config.yaml
attn_scale: 0.125
bias: "none"
init: "uniform"
init_std_up: 0.029
beta1: 0.93
warmup_steps: 200
Each number is 500 + 25 x the weight over its row's rms, rounded and kept within 0 to 999. Layers, rows and columns count from 0. Numbers have three digits each. The size before them is the row's rms in percent of the matrix's.

# layer 8 attention value, 256x256, rms 0.123, rows 25-133, columns 128-255
094:491532536479476526524455542464463498477492527491478514548470496523503461501497487492494493529483522506502520474519470525444481493492478501546515512485531506472497503535486516509498474510532468510513459507529497538478509415518523550513473472504506524512509465504515519491470481498491536512466491541467511498474520500497531493462515479526523480486475512480462501497442498480508469497504
095:553485494527472464491535518551504469469450541509514512472475530494508492529511494487483516474506503475451478492492503450534509502485509493489445516484476475490450486481493520515494511508512497508547516522470478503465434487508487466482497433508520488526562532505572482484450466536484477506485456480549501503512466488480493498503506493527471503507522513503465492522486475485509498471516
089:462536433505514506476538480515497499556503492481499538466519512538466478515490482544514491464478528505510503466513509493465524510479485472506530516457487475501521475449513505512518480440508498482518528466512485493477514481487507530494491496476508512523489499524506465525476492486525485456478480490500481544526497515493508471540531519568525507522513472481504475544521543488525496501522
095:475465498495494530523499485534495527506501486472510491512529518465533509500470482506490514499495504469562457490498514483471519465506456487507456456544497497487465496499533490498503553498469513562512498439489543450541501514508479501485534462474478484532509493462512495467505445506475456507483535491524521505520473513493510490499460494463505480463533496439500471520495482526547519526449
094:518510507483516472475507504476507489502507523475518476533544490483478483475526492474510504564480467469470468549458501481547489491485488472517508499466531494484487567530514433496489530491550454513523506456504540501491493526499516507514494479501536471472528515475494548502500485475489529500507488477503529511525503520537505473497504479501559496508538495492459470489474536513520522489495
090:445511513506448491488479525520489488478507513510521490472489487529506493513531507474464542490497446447479462526515475471520481557472492486516480510525514530506518499502492501527493511455564500514488496520495485469525537482484533511497486515512484521551512509492488489461518489487491490488529499497491462495507504492462452558549537497495480532516490480502514461487507528507512463495492
091:520497477463458510517493494507505531485498477505509470511467511478446511514530512474462478520488535476537500473501545526498497511468460475500462515528527534516565508460475466550509500530538536500519476455462511500523496527531546471476497477502464477503488503489503460501546513493542517513540506482512497522499507516494466550539533479485525467493444463486493506516510500512510493480473
092:490563447490488503544522491533476496541531480482508519478463520497476511525515527488494462499511533494469544471479522456497515496508465472514515534505503550491501498488549488432480480473502515526507497508482490500467467542491472495490483482515556480496554522511484481469479473472565511517507514475493493514491494483478475480474497491482486475504529514494584505509531479463470529470571
094:475517498489512518472521487469477465497482512509527510497504427497468477543495535500520531519502519501502479482472517466529517476475473540412512486511503512480503464489462516518517499497466498543498507525501512502524485450501495501480492512510496509490492517526456491482583509504494518483506513522472480528447499539515503480537504489495459481506508480479516473501505527513468548524501
093:476508490507497504513506524492475482500506512480472490505526480539493505493448479532477498491467569506515432506479536481538480522536508541476482471539525496509501524485516504508518458531486433485472461500505501537527543480505520500537473506505504507525517502488502522516477487510503507515464457502510460502559497483528511491452504488510504521526489484519509450551548538489555503543491
088:493528490472511497545491515499491476553518450508493523529502546462484506520505457553494494497496527486505510507467496466494483488513514475515461518515530505536463526494500485453546498495520510495501480482487529546514484481478514507475517498458464501520538472490514479500451509460472497487494539513483503502491492515548522507512498485508545483501511506510475491498474520507483485441459
092:502495483499538506485538506478510478492529519465532496474516488483481497497519465480525503509524531482545526496500475467498526527504520505498454536475532534527544494535500474489500515482473518482534492521534509524481510494489517443514524518498457472509467480494439472542531507473545506524515525525514505488512511526509544490488495496500516477475502484473507488501506550471488483512542
097:493464502486513482513498482513524465478534485515508470492517453573548513472507526472497463468518557494462481505491493488493482478495513489454563500509468488513500503476512492501533499492446558492529509522487502503512479503505490511483481476499512510519472488465534498513501461457499485487512525504505444500532522516498542496481548471454466457484517512519508510488495453524499447527497
088:546534523512495480448502525507524530523520530555488546562477506529499485522537468496508526529488473524490496524478509451487481557481494496517535492497504514491488505453499501489509501537505528487502505479480502499500491493508521523480494499516450472461523477511525514523531504524459546469485562486497511489539476492538460502470505546522490520480504464492479477521452492540526517490459
090:424486497498495516537497539496539483536485522501487512505525527502527504505509540478469456468516536489495467488526537494508528533460524534478498504449522517477539484492518522514492500478492500507475473474513492456462476513514486500487507478540481508517511456512477529448525479550488470509531498512485503524438529548498460482491540526506474482513506549506510458514491503539515513478528
097:509452457477518435510525482547520512529468513511479507486507524516507470484479512497530508466513499461498525505532512468470476496519488488517512486536488510472519461471487492537535469496523538527474469520501460526483521486472524504523480500489509483497497536491511511528459507485523495528503506533524459491513467471510513554519469462489502499515473509481523492527538511476483511439516
096:516503511518509489471500506526450508503473522455481505512491444537498467524466502468562492527535489519454516492458520461452526492520471502561467442480499529512532524504533502480534482564501484492510524509497508502468541498439466454495516503500473484533493466472459447557512520510539526538524472485514496489480512477483484465502534500462492531511491501476517473532488529494492489516512
086:488490512533514533492513466524496488492514551498520514502477510533523468480485530498501503487528513517488506487469545493512522484488434485497492510483500475489499508501497502495509553471479469477538490492490473496480474499513561464525525522501497510495500446493505524527495469447427466524497491482497461499473457484490526472494504479493479502526472508491499503433516480484496521471524
098:481462521530494525477492483511480491536525532559494577474488499541483502512497505566508479485496521506522458502507482484495516487517473510455500514502493502467477474471525553517504494480505554487527496509457524492533496510512514456539484453512471526486496516485491532459507468491482495510506479527485500507486514502521504492482442501471505537488536499488503473486530505507560523478543
101:536549502508504457522513469497467501505533517527506487523544458550504471462479537521494534514482507492507500531492510463485485500470505518554519519503502506504505458523495476505488541481491471513540559469487530515463482539485494456473493501491493507525462534516534472496533517523445504509508469516496526488499514547502543515489483516484501513492503486496485510470542561502539509466512
094:574524510499460495493505479482485505496540489512475525519496464537512481461507474498523536514470543483503533466444532526518521504518491482501505505511474495469509495552530488494514518504472527545536506501454550496457443503487484539508539507491515493460562508504511498479492558475481548474458491480517526513500511512528497479515514502482541484554524537513514524497549494485488516496500
092:507474499446492507493511497483498523505505507521489522487457460498515526558482523522490471518505498501489491505520490476516547530482512459502484498511544460445500515521425496549500512468488504486461477517506480516497507498480511497492521440509492489543491531461475536485480448497531460486516488482455509498520515473455519489543489503536479535471449483492481455522527551470501492491505
086:456479505448465529511514539552485565534528567484488481514489512462487523490481459489521523516508480489533558528513503450482473549527493537464497508517485483496494496513481497483484494485484492478497527521540489475529542474433509509553506508465487525497521502502559521510514519537489506505489550486445520510429510505526515538516502480511508448477467497482509453521522475498485467503536
100:483503526453510528483460512494521495472485505508532493507475512465521524450478517470498502481488526479529473499549521503534506515494542520494506492496473523483474527507510518464517499501521461536503513477483483482528483531524469487502503474515456452518495454528543499544497515486529473526498535493499518544517525489475496468485535516481483515510494474519533488481505472539516537498533
089:495505530482481526526506492528478510506560503524473512486497521522471519510507490508476508549512487501499512512479521510505474526474530489458519475530445517504472482499490494508526490519527473489494475505482504509494467505549505493519485528522490494497447505515472485544518479490471447460470482452542519501497446504521502527501559466499479522497544499494515508497476529502520467498517
088:486481521502508517519482458439479503533481484505441533555505484499534508519501470493528492537510481507479511510481459509495464485510512479489530474491485525507539511486526525542479534508463523491520506483535481503527512514512513525546515516477527472496495474537537493507501470510525546514531547523491477443493481523508495540508540494483513503521461504534490482487523495540518497515491
085:519516524477464475523460508461510476455487531495506536507452481476473480481508503501497475499477508506501520474526472489504494516500512509494490484493506510525469510502495470480509566547503509544476490534489516456471514577534515478481504424482517503532454517460510508510492521495570447544529473503499522555509488480526513519481516447463485510490514484526491469525481481508529532526453
087:471537509448511533504517497513489480468531524512490504515476495492481513471529472510515481449553493487478539452564508497483530481496460495491460490479541494506470499520500519468497494485505466460462501494476498507491469514515463524525517510526524502504479498507488462528493499544518502493423499536442493485536502515504470503507519512499509455544484547477480498490493533497459476481540
091:458508506502503480484464499521458481507538474501459490533476499497491471550482480454508528506507516492492479513463515517541501507487518454454471509495529481475493518494502534501507502506521511488461444476505525498512535558531496421535525505503487458513516496475469541503513492518509526511484485481510496486500525481491528470503495519512479535467490519500476502484487555512522491531447
092:486462468496532479467488528506485483479462499519466514496501463531479458473522484483464506454534517530558528528537435472505478517496496502484496505493529508488470508435488472580494471498489525497483510439470525468495455482509517504545532479491495552498525513537528543493499511480477471456473467492512431486483502471505557509518508515488438510512511462440495508525523504496515499516491
093:486465514477504488516526489518465482440494473535499490491474490497481481500501496513455474440519513542498545498477496484477465526481472486483482521525478500478460498467506490457482495476500488533523498554476501487481507498530475496499486496498493480455456461527494490511489541512540520492473519475525516503476508495482507503516510542503512515513503492481506514538490498523477504497504
096:477446521523512506470516500513525505467517473515523518482489537505480500485501542501462495513530502480535499524505511460487508487515479495553449473501485512459469480453529506513484478483476488520517523516531487519461465473516473495458503498468479475502476484494482524526489508521534532478489521531469485497470522427495499490520521498535421504499485518502492486509480498517517487495492
088:523500507463483528495487520482503506514470549509508521508480520487506475497509490532494493489498525510469548540494491491543494503528455498499455557500514487486475504504552541450496509481493515476526479496501496479463546535478476470507512502514489511540491527515510492467492516481463489503510487529447520480491510480507551494520489507507506495481479550494529499499471472457523519496517
087:532514475542512514509531514579484510530496496546513525515572499494530550493507464528476504516485541463530523533474465475523540528465509550503509490472462452484516520518503487488479494484487526519475526514487504504473527485479501514446487512499548540483514515452530443533497519467490500528527488482472524518471457500503490523496499526500465438493524514512480477470520487480490480491479
093:467536479469472499509488569505507532483506551513462467503502500536490506445488492554487505531505489509473481495546494529484534466479520491511512504493523539504517492460515486494494508512493475506474501488466491505530507534522492448483505519470505534488485502433499481514506473509463484499462531511508467479481494484514496495478512455469493520494474501466501470501459489466528527488555
094:483476513540565506535465491484501512467481524486494461512479484491520514468480528531526493504482515492501463468484494513505553457474484481476480464505519469519488482446525478486500528474506474511506543481486455546506502468538530481495550488478532515469475511473484479488484480514470531503491480484498501505464506506487466477465487500474513489512508461467489469506514504483504487461447
090:503500499507490499482443496533505496478524454488511487506483490516485515484490491507534449538490493516531509490518474505516545492513478467513474471487491485542490486505469504507546486546516466532488460524551469542457514491508502480523497519507525463491551494510516524558491454473467494482497479493519499542505485461499516444468457512504507505490526480547467462493505515491546464522558
092:508503540509482508510493539475487547497444491490476554499510514477543480481508436466498507488503485537507515505488516508534526497519519499501536460506511469526491480510463472541484548507490530496486491480466459524544531514501443489462487539466504467510476515482462449491483516477528524543461466526468544494511550526515500523508485492498479517508510492471509474505505510473532496460552
086:423510485479531492492513495494524551507497479501470463466493511461484538492484527553483485485526444452467521510469507488481479501488490485487497535472509515534501545514473520527501507549508490508484507501523499494532458503518520510482499495499508492456481497493522471521483543493482514501483471480515555497516484513474477518481498502495493518518527488495508497466499530518514515508469
088:507507484458522544482499509513501493496540501470528489473434501481518507491484514508457511496466526515486482471503510487531495469515447489423477476461519521465509541464509519475534518521478539533487472460489483510536475494518522513557498454501497542508495454483493492487487515489481469493497505504490513510526479556501483495477501543501467486502488486479473461486479510482491490491520
086:486472507476505475529504481485520462518469489522470494475471540498468498508481488470485511513484503526461510504506489526455515488474526504521491515524507491460431500495535502507496488549485535499442507501446516498497488496534506485482494497506501539477480529489481499509526534514505486516530465491464456506499561495507531536483538462500512532509516473474569483569477520534512495504464
088:530514467507493485528485508496529513514529467505493460505494496489496482494509512488511497537502488471478532493496457526540498504500516507511514518502493506489516496489492481497502519475545516544458521495555459514522496519469502474517464499479506490494474490481493483508526538474516564515507509560480488553512475507485521532504450523460505527478526485502509533486528480528513526504478
096:518522531512485485501469478471509492476513531528500527510478464505485544502459487476507487486505483504519556457426531515495501456505482520483531507509501505511509506524534524498501531484511466513442480483502513462517488474489460462548498557514485550493471469472497503488522494486564489507468499521487516510544517522503464460482504497512503531505519524454467536497502508521448469473488
087:524467512521476509463492501479488529512501556515498531512494562485524498493511487524492477477490503484501465463504493516513510489508508470515512487488475510483496477469476528490480494539516500513530521527487462491476515482527477468513500499518489500525475566504509516490525507479442487474551513493473482492503470478540498524502463480517513477472487512495526471497555525506506468503527
085:512540480530527539510480472507513463525491558523468498530510525511453458516458459555484535502483496467525502486473511551489482481490467508488477515496555501471493499513496509516490470484505475479460540453504465545485518495510530512510519511484482501503546504473500543506467534494444498473473511505510517459518507484551483485495479520530510505468503468519497480532477522510494466496549
089:534510478523508476519491444461489513503469486524490481507504484487524466460456505528543496546500497499513504497497467499530484475507480497478486498479459494486487535464479529465477509547515507469510534512482476494455470480473470473545484499467468470479530495551556469471559522479481554527507514499491456488458447524458496486480492459521503511499490507483528503508464469472502479456528
087:549516517513488515509482496511514527503565503517493470556514573528533471508478477488517502509513487476558500524464494476472475489543506497513460520508489495523475508479481490481466517495491496530507481510515462498518530536521523482515515490503512514492528500500459496465500544481504502498529532512505540500488507510517501503566504528455502532530507469491550505523528507481518492506508
087:499536495486515490486549495520517518485511485520492537472500511515468510526489511540490502491528489516503479481467505481504517534506481551485545483464516503514501537494551500489495504482508462486498515493460537522508525531487477502460464467468506496475472460493510477520497496451501486535460479532436512527497500487485455462538468508484482516476491525529521502495477511482488524507520
091:441489510482477460485508513474524503463501518485545572482511529496547498495454491501492528505491527509513483495486498477498485495493473482475506517466493503456495486447508469465479514491503512514516511504524470467490492511466465513477499495481515506483482495475563501476518500488503469507468485525492530551482488474508550494473478475476509508516510467477518514515473511508532545519437
087:466453513523482484497531508509478453513523498514503498480511495481510516473513425508531509530507504537524500431508467502508480506527550515467500520522514487506484451536522509488494482515484514501507480494526490506496554512484518479494450530518552537510524489496503501492515510538453503441557489484501480465498515495524472505444497519537518479494484532492490552511463470451535542549460
088:496481472493506444525529497520450520507505479504443516517566476495482513472560484511490545536513523479464501486497483499531505502480443486508522466512531503564489498514478442512528527543490518490548501522512520504543474495468509473500496436528487495501547503451511494491530504519498478534502468488538536501470478480516460517478478498502527502523489514508522463516495509524535545511477
085:543518511499474502501483465467521512455483490509470477484503499512493476490484484497509544460479508504477519519483502529471477474522512536431557481510500479514517495512524509457481510504504529494492485500491516535544496478492473528502487504515495551521432438514548496508524491498540516495484488526524514468531503497474481488508525507512479474478500511540510506463471504563488475512486
093:495469476485512532558474485495469500476516497526484498533468487467531474516516461517523468504496469498515491486501484529500483507478509495519553484513465478546480523494486487533502501478477515437454496545522467514490565522498481475519503526501509504486495495493516505513504502487526490454519482515466560521512506470494485527504496529512518487492499511514480522474507474560516476539522
091:547542537529531502523481504516518525521489525469519525507516494500521518491489480466525512475511513477476479502463490503499466449470510476481467437497523516544515521546498466506462515552482515464512498508519541528524529506503516506465488433553475519478504471526469475491491517476513480498515507498504526556493464507487506533544497503493513468480511445534508493511492461474502477463511
088:527523495510478538460487519519514489505519527547500515500523533507485522498528459458534524498496508489478526516514532515534493516545494490501532538497504516474517495540499499471524457506461498478498460503511481480444450507494513510473516488471506514542472468478539467476515451505465553475522498518519436490502472501460482527527538501509492450450483505521526508444487507497522519500521
084:531571519461471458501479526483457486543525540488498483517471440506533506505476487569541497503480516514437505484483473469521529522459564496488523520501525498515543510521482509530431525505500502551502475510470493504531505511525544520479497484511514484464513540496495486506471530508502521495526521476490497490541470512521511515507487515501505535529498522513490465486445508519515511512494
088:496478539495460493478472446531515494522551500513461503490485532482477452518502476454470519506505491492511499476512485550491496511476478504486486496492517480488480498507516482491448498487509519536503450474478507475478468515485498533511479493511482474492508472522490515523525520442506506509515498521523488514516517466524500500518462559534502515544483511468482471500450493513500518497455
089:483511496473533528507488528467512489554473472486462486512529496523530467498491455561465519489477535511493464472491514517492492521481466458492473473505475505464558509505571501463532501462503540510501479517501519499505494494531528513519456500492499502511502506538475504503512502534480469481500557466487488510552511532468515512478527498534514483518474488461545490512522499481510475487488
089:517436511481508523466511558482531555503508455496479470515498496499506538483510492503496520467517490508523508524494474495476497524473510507482508544534474522537488537508504536475494473521498522481487496510504525482518495499493480518540480502461527495472513496478527509525484517529499520467494540532504505527498496498515522524513518522519454484490487508536483540538462488492469490527435
085:499555494489497509475467497541468542483491511474510507508486488493519497442496524500532491497522487500482532485544509538521474528470524516482514492537554478479528510477518501452475455435500489453505479506479533519547477464504469521496490486481515506513510484500514522512509520516483481496463501545482564530558448519482529482466465512525527501499527488528486511515524527538509506539545
082:535495528542493535528539465493524531489523472488519459527454469489497471519480486551495504486489476518494497520507503499465460522530506496487482468508497533515496511480525484501500523515493520509470536539548507478522503480486468489483517489462466475497539489498505483534495509479523466496507500534561443498494448489521496488531473477502532529479518482499480542546475498476513498449493
087:522492482514502505537499509550460514496477525467497514501497511556507475476469494530491517484529471508532477494490515527481498502483504478497526461522557474517473460497494522509448501425481513496513489542491528543492478517499483446486512543533491499508488498502500523454532514490440470538517515527507516477479535551480491522488504492478542501470462471508488481492534510543452505498501
086:508513503540433576503477484444494501497513507545509461526452508522539516475512481518546528521466481506554480463428497504498445493491483497523498509519517484471530532501523422496496488518458511529502486479511490493516498484539519473509519467457492461482501520505484475489538486486504498540515486469456502478514502500498495462518550520529493462505578520550509530521500536529465502475473
086:488515557468422500435500489521501475516514501539499495488527507489512437505495525502477485477496483474544534517469496485536472495476465501460471507542499536475523553482535465564452487469516487488493545520478492477482538517530482529493498513520511506520450521510486483489489512464529509512518472530494508516514499454506465536502538499496506492457478485476517516477456500544495498512501
089:519534484513513494489490531515547503488465530447456498493518519497499509473560528495474531525498469497468513482501425521501506522482533501471501501480492539478480492525537515495529491452498489480535494519512510486488484520505532496493498487506482549523519513525489527471428485494507496545526524532497503516523496469512490485506468481512517510540513521531534536545473507534497471524503
089:514519514544472499518511485496463507519454487520490509463488491509499543491464496524491500473463526493459527484529527524504516516521513471490453496501461493521483506481443502505503508474497496502446493450445518494478525508537548507495466499491515516515503492503517459450444539503511528482560513502477497512511513505509503536480502455501492511515495512475477486509487489543497492478520
081:467531470499511495522506464498458492515487529551516517478480504478549506541511500538492504480463533554527544500473513539492520491452501494518517491478469567481538473499501507475499522504515509490477507524505464498468502463509507500488477569481495519493465480527459507522507525480475490521529507518501480464485482505512492507489503507471485436525457482503517523447470496502461518508509
089:500545509437481512487509481507518480495516510488466543490519543437490499539476438473549509499475530537492547486504480475486515509504478464478487484528467485498499476508484490547466503480534457529523468489563526536505518471460460440464526473446481471510470500532520512508539506509528468502468540450513546471478512478487505511476505524485503484494481480487474473554497513493500541470496
090:500520525502476515504485503537486488504519526518537481531474499493485506546478476495513489531517477529449477495458482504497528479518501442453486506516496483529528564460544503527487549509548486481496542499470476505461489478486473518503497454502492455534525514494527507496523488499499470516509518488481510516513513545540497489530442496468488525502516536505466499495470469524502477490581
089:515479504485490512464478478493529515470465543492552490452525502496525540497547513566515555448507513521533522491518519513516529500530451542460525475531508491488543484450475496479541457495524523535510510518503462457499504505523551550501464492559525514494495517508484548447474508497467476491490464494459505469497513487469480528482472470501464525499478493490474487516486535477511515492499
087:552500507529504474510507539539496523521519515485493540506537475491463505492517503493517534500474512477501497536497474547496497515488515468481519486515511471470494492472486474483489523496516518527476481518449535473486502506479448549507490471475493457495520467516513505517509495503527538476512489531499496541450533504543524546512508459450546495477516514457491471474419513512446450505461
088:478503506512454506511485490492499463475512483514477474496482521472493527509560507500496512522509549436491485479549548485545456488553494511529512491537522493491491503509524488500446514451512503502564481535514495488490516516459511545486480519496509507524532519478485469511451496520496491491503464525519488485519436534487418498459543463560506494513493509532536502528509484505510512506523
085:537497476477471498476459485480531491500479533498534519491509497512507521537502478490457505487479511537455559457530514516520468493524463477536538522529486497488461493510528507480529507541493489521557520530510540488490516491497491490497503467483539492527535544515530484491512496504476488477483521561493514475458502511498512493530490444536514487540480470519503478487510463483451525474459
091:532466488532500505469524470506479478492500426451480509485435482466480479491491509506536547529525522511485513478483513493527483462473467507507504503506486489522519511460504450502506496519520500518513488534465446480528493503513502506525474496522517518485500468457483534508491505517538497465479533471518515460499536487471516500535478515505537540485512480517528486478477502506485500545505
096:480493497494480500531484481522468490518498510492525482541496472518535499470488481497507505474518482491521526540485461493477550535495490517488477495474487496504520470483491508431479524493553551490482505453526481517521492493512469493468504502542542517505500497479526535479449521455511461483516514482512482482475497497516555485511491459530497518435549515486498535507480471476520522516499
088:492531475495495541512519482512503485502473502484513483563511512467496479503503505508512472453500481451513501460534499520531523490462450505498499517511531460499456472456533495444469473525483504523516540496497506511530534465503517513473549533470511507500472484516497499511532478474520538493510525453510447518527499485517512498513475536478490511455520464503483496483477471492492513476467
086:538471510509506495515495513521508507544527492498522461486477497531483482455484504513517528500544506477497512521498465522525538530525497507497490484526496489465484518552526509458533458507481499557471557499487457520506496481498487513487469486489499495524539476522499495488554492530494505498481496526469491510469503493520562454483519497494546530498498490577446506489478496548482518462518
087:500476506499459510487513493467480531515513504518458522474536501488497446463489541505522487499481488495499521478508514505455503506477543496487492474492505542502508484503491499499509506494485540488547488492520475489489492483512500511503460478521477502429512522491513450496503536494541489496528546523542522532510541517484496511540553508432514461500448485502498531459485516479474460512495
085:470484526446502474510530502530476502513504483499500523509504475509528496520479467496507486483495524483469494491506480485505482498497509504491527510459527555547468519501490527497535510514458476448521516500444486465517516513484523441496480529498531520503454549528470537477474505505483475505503523493504528500513497493506525515493521476509537493486538472496464510530453483474495469493509
088:508463519476529530486527503528476491508498468447519494499477508559477551535538490512523503468523500509531517499528518488484522497541500436426482426483552511494469503471505542506516512510491488451482485513497506552527481483529529489503521490488492475524456479520519504508480493503521501488484490545459515496514508502500502490448505511466434488483507487530531528488532517477558536548538
089:472521502540480517460496497511501492493494466522504477459518494524491481514520464492522485460498519467536527502557485474484481505511479536480542514531474520510457494498516500485483506472479488511522442480545468507499483500484481462485480499511462494523534466486518548516494510530513480495503492520488492518511482492560523519521461519523538471550526501514527502507534472501472468499518
092:492527472488518474493486494506521514507497474495499497519500461511492474522446489541487524478519496501465537489449502499514511497491487474477530509469522553491483485534521508530504542466500492483448450492489537488456498507509512508499513497498468498548522523529466546531515521490495515506505489462484502491469483509496482542545471517476505464469554512447480544505487474468540471510480
093:456486489482520509509526527473503494528473505502484507516504514522542531477425484462506485478473578481534510529477494494510451518473510514503500512551522517520491492496494475503517492493510527505499502511498526509487476464493524543523534460511501432493489507483479475441502492507501518491468473491485493499561521536509504527479517467519480523505514506499536481491507487471471508455493
086:482492531459498485453518500470469466535477500471555538496467466501511479464542517496492480504492448497467481518462469491525514518517525514492478474484520508512508567491502468514498491474487483499502514501488515502464475499483475530498491488482563504508490477514503531506521554480480502505496488529527491512465438562511500498492518556470515503528544510485535491535471491481499538541505
085:484558507482517518461534524497504524530513518477471494530480502522494517481516513502534504515509542541533547488545518487487502465458469483482483525481481571503517489479503481506530490464500517488520500477496517526502486553534452475513493488527476519456430482489546463529527556504522512527538490516512503467490501485496508508505496493503467504462498471516491492497493488540478514502535
094:493473469499501519524488514495546501560489500556524493448510510513489491481480496466454474490472493524514530493507525510459490479534497483548439457529499520496487518499560470483466483553486488505526494544493518493560528550531491460518509490485470472535480528477501517460530506488444524503478498514487500504481465518539495475464506475479499495465495525495457515500469476480509521471497
082:506537508473501489506479473434513522513501499530491490519496527480482486480533512523539475497497503543485449499470541493473490473487497492498507512455524491527499530540497488468517505509473520516482520484491496475504516513557470540471492463522502550497532472529513491529535468530502451529493494541487511498453501504413490485513493506480462520513483522464466511548526492509504520500491
088:499470497493477497505553515508476493483560533467517467525496497497446460531524487511496508550469506492505501523501491516535504530515498507507482502513527497477512504533552520545462480508490539502545486509540548523469545476474462465474457511509473518536473498497489507506491518536521545526491520486487518507522525513492507488538527502513510461513506518468514466502489488483502554526512
093:495477505525485518553533497506502500539490483489520511528542508519510480500524470555515507529512495519486530515499505481480482489498547464465507479513454448471492487489486475480473505525454538466541488504523477511466541455486424497519478519475525488480500432544484472517552482530498505483494487497459536484510470484516478530510509531479507484557493481514485494528530532483503452486506
091:498501496481504471501508528474474498497495497493498551522507464502501491465491537527486487521483467491571527502522505510469489474572534518505474499506467496514471515494510531444509517494534502525518512500473498550533511441469507466486481526507469475521486479469511526476491470468504565534488500499466480470510539531485527521467504531513559500470517471499506530506523512506513496468531
085:485525500502464480500486527457494512502475480524486514503550484527499506480443499492487495502516487511532513497491525508480517498537530530536494529508475502495526519489490508455527521448466545451517520498473529552518485531490470528489488527512427497533476480510491495471507506510550478505582538536486538488455473472502509490473487472485518498508443477517494479486488518481483483474469
092:507496524509568490535480495547510475492455517487535486515501477501471516435546511480447495475435489523547487462518529461505521476504560487490492500462544506508505472486503518502531507503443514507530491528510450488509488505493498531518514483509476492491522502536471495495497494491482490497516512511494512502496467504479485484504473458517485558508520551477500503526521520516469509498505
084:527452489477490533542502452487505496544486505526526513478548478497546489483469561528509459486486524496511498527484503483455509464514501463452518565530461504538517502498540513466537521492483471504524525525499515509498530499542494500472439480475489510475468497509537529530511489495493496472462510523524470488492478556538498546499504451511498525530493507489502514501479505502528484506481
091:503450453510474502491520502453443492524522496505497483545494520490487417514501543454513492518500492511487536481513513527455495521509506497513487463512509503469489494515530536500459477524494487525524501496532538503502516503504493432507529459512481499470516532531520512498483474469518490507469498550509516569438489490544545474474492516525521496515518503501475543485488506474536531443517
085:503487480543500534555473483489518560496499479498521505485494514489485520541486490497516510525495500475483501522513535475486525523476503494487525511491524485482501515484479496480480507482465448492500545494503502495499489551485498540540531501460560507496490487458497537572539495523503472445527496489538493490479538502515511490490522473509515481490453541480497516531492518487489507449559
086:486484527506524467512430500527512472495507510482531455500489512494482501527519547505512536505514503569496498508525498473451547477465455501530492481469465504507496461488494471520494545447540488531490497490502514456516512487514502476468498478476476567489504500500492496486485515517501486492508511531499501507499448512523472502521462475478522503478488485529471528487487492470475477504475
096:503463468488514483545535447539557512468522466480463508468452498476529531508542523508494472475519513503522521492490510506446508485482517493518482457490514496522535485517507487520504528507500488546489494490457522512501499473479510454469522486520486506528496453524522490521477527511486512472526490524458512531468510483495527528484512463500469524470544550474548497511496535502485496505496
089:504448513538498520499519526448519516486528458503497471480471513487524537510501507504539488475479517502483492488500475468486447534483502518488531472490494498497514536479494466524524505495527509516495494447495518518491472492500531494495544518519504510509490502457480508475487501498489502485490517489507541501491472569456539480494529503513496520471498493454503489496470492524461514536516
092:528455478492500470504527502495501461524503521522515506529453528500496490513509507489502487498533500482492473559509529488500484507491554486490522489474521500462480488505510523475478515507481493513501485510547520559510453536519489473498498468462520564514539466463575481514529484508530477486472503558511520488515472523507498503561500520493465441512528504534500485479504542501468497485495
090:482525464531520468445516481501514490526537509492495482492498521479527523546464509537482485501517529493488494498517522509514453539459526508514480508451519445505565510499511444513476475530484465457481504522477475453483480490519502497511487528523479504473476512482481513499510515524526519504514540511512513496485488508495520491506509503439483504522483516489512516487464520487560488515447
091:517533515508525486520504561484486503497508506484508502464527540461482538511480503501520486515499546457471533481481479477492511507553505492538502519498508495496499566502462534526474516492496489521524489527530531514504456508505485457476520507531487518473513484503528513491422519456494452494463488509504493508470540505475521537549506476477489474507509523507513498475464512498459518484495
086:539489501458518522512474492483532519521485469506485532539513468482522468507499481501514507505536501461527478518555534515508507493509497513483461446517459474484515478487538499542491519458488536496523499509548493487499486496502468472480500506518503502494480527470485484482492498498498477477523545475540496493476498456513482481494523547481489514453472460530540467458491530509486554542498
097:458503534498478475487503509502481496512515498554483486482495427550484482514506498496499511490455504515497506463494484525464541536512514449479528494540490499503532485495524503481467480503520519480505513539471540517512530525499530480477546555463492479499505550478478538515530481499502465525435477492527483497544455521532501464514480513460488483483485451467529516500471503491493486495507
092:501512554550487508504513526501469472506490478507433472486425532445511468508471494524502505522505515476451525526523495498483479461541506495528472511483499489549494542546476511464546535473481488440535507468519496535514511455496541489510500446482485511526530487493500540539510512467526494511481496491491494515518479496486522475462491479546501479485503520505508463466497518499494535525513
089:517532515514458516496520482517490486486535514553514493551475488520481480485497488508467463510514508496542526513491501560506487513519499512504443533506494505534520487490538468473519486474524495514477484487470520450496540514521499478503484489533487500455490500502485492495450500517478481497507462478496484510539499503511521545528465464475469494565546513456493513490518493474479509516494
095:482484538528512515526524537481447573491472481471546504538500497502481528501485540494509515532548520512469511453509481503507517495505506489494495525519528479522501512477461491477515481502529497509495482472449522507465469490551511504505480569478501471522471492539528460481499495490517499507528512536475508524471517482503509505523484486473516450501544473509502545468537498536511505540509
090:471519455498494491539490483483523485517526508529505515490507505474486496502527510462508503537505560508441511448483534539476489543495524477480522525491490526531531452464436478517518498455509480460491531484504512520470573506503534495565500511501543458505534536554505522518490498488477527516480480494515486500491509462492513515523460492485525448484465501536441491507502480511487499495518
088:492493425508470532482516502493475459450528519465518466512501524528517467559502498524506497517467520507505517524528522467521529458488501530510472485490484482467512506524536575480539482506483492480491476535510494547499532484473514500496445505542477512536495498508520471498474472492530496511499525485466518499547519492471463429505475487549540504517530516546490505521497501522508466478470
092:488513535509491520537523495508508501546520453495461487502443500486483454510502519483547480487500519481528490479523506495493530523466526507492469518495477545461469531516502498491538487508535535497499505474481484476423475497511473513510558465552500468497522472517523483542500485525439540516520481532487476533509521485472488481518556443492490463480486548542499517490476492516482488461511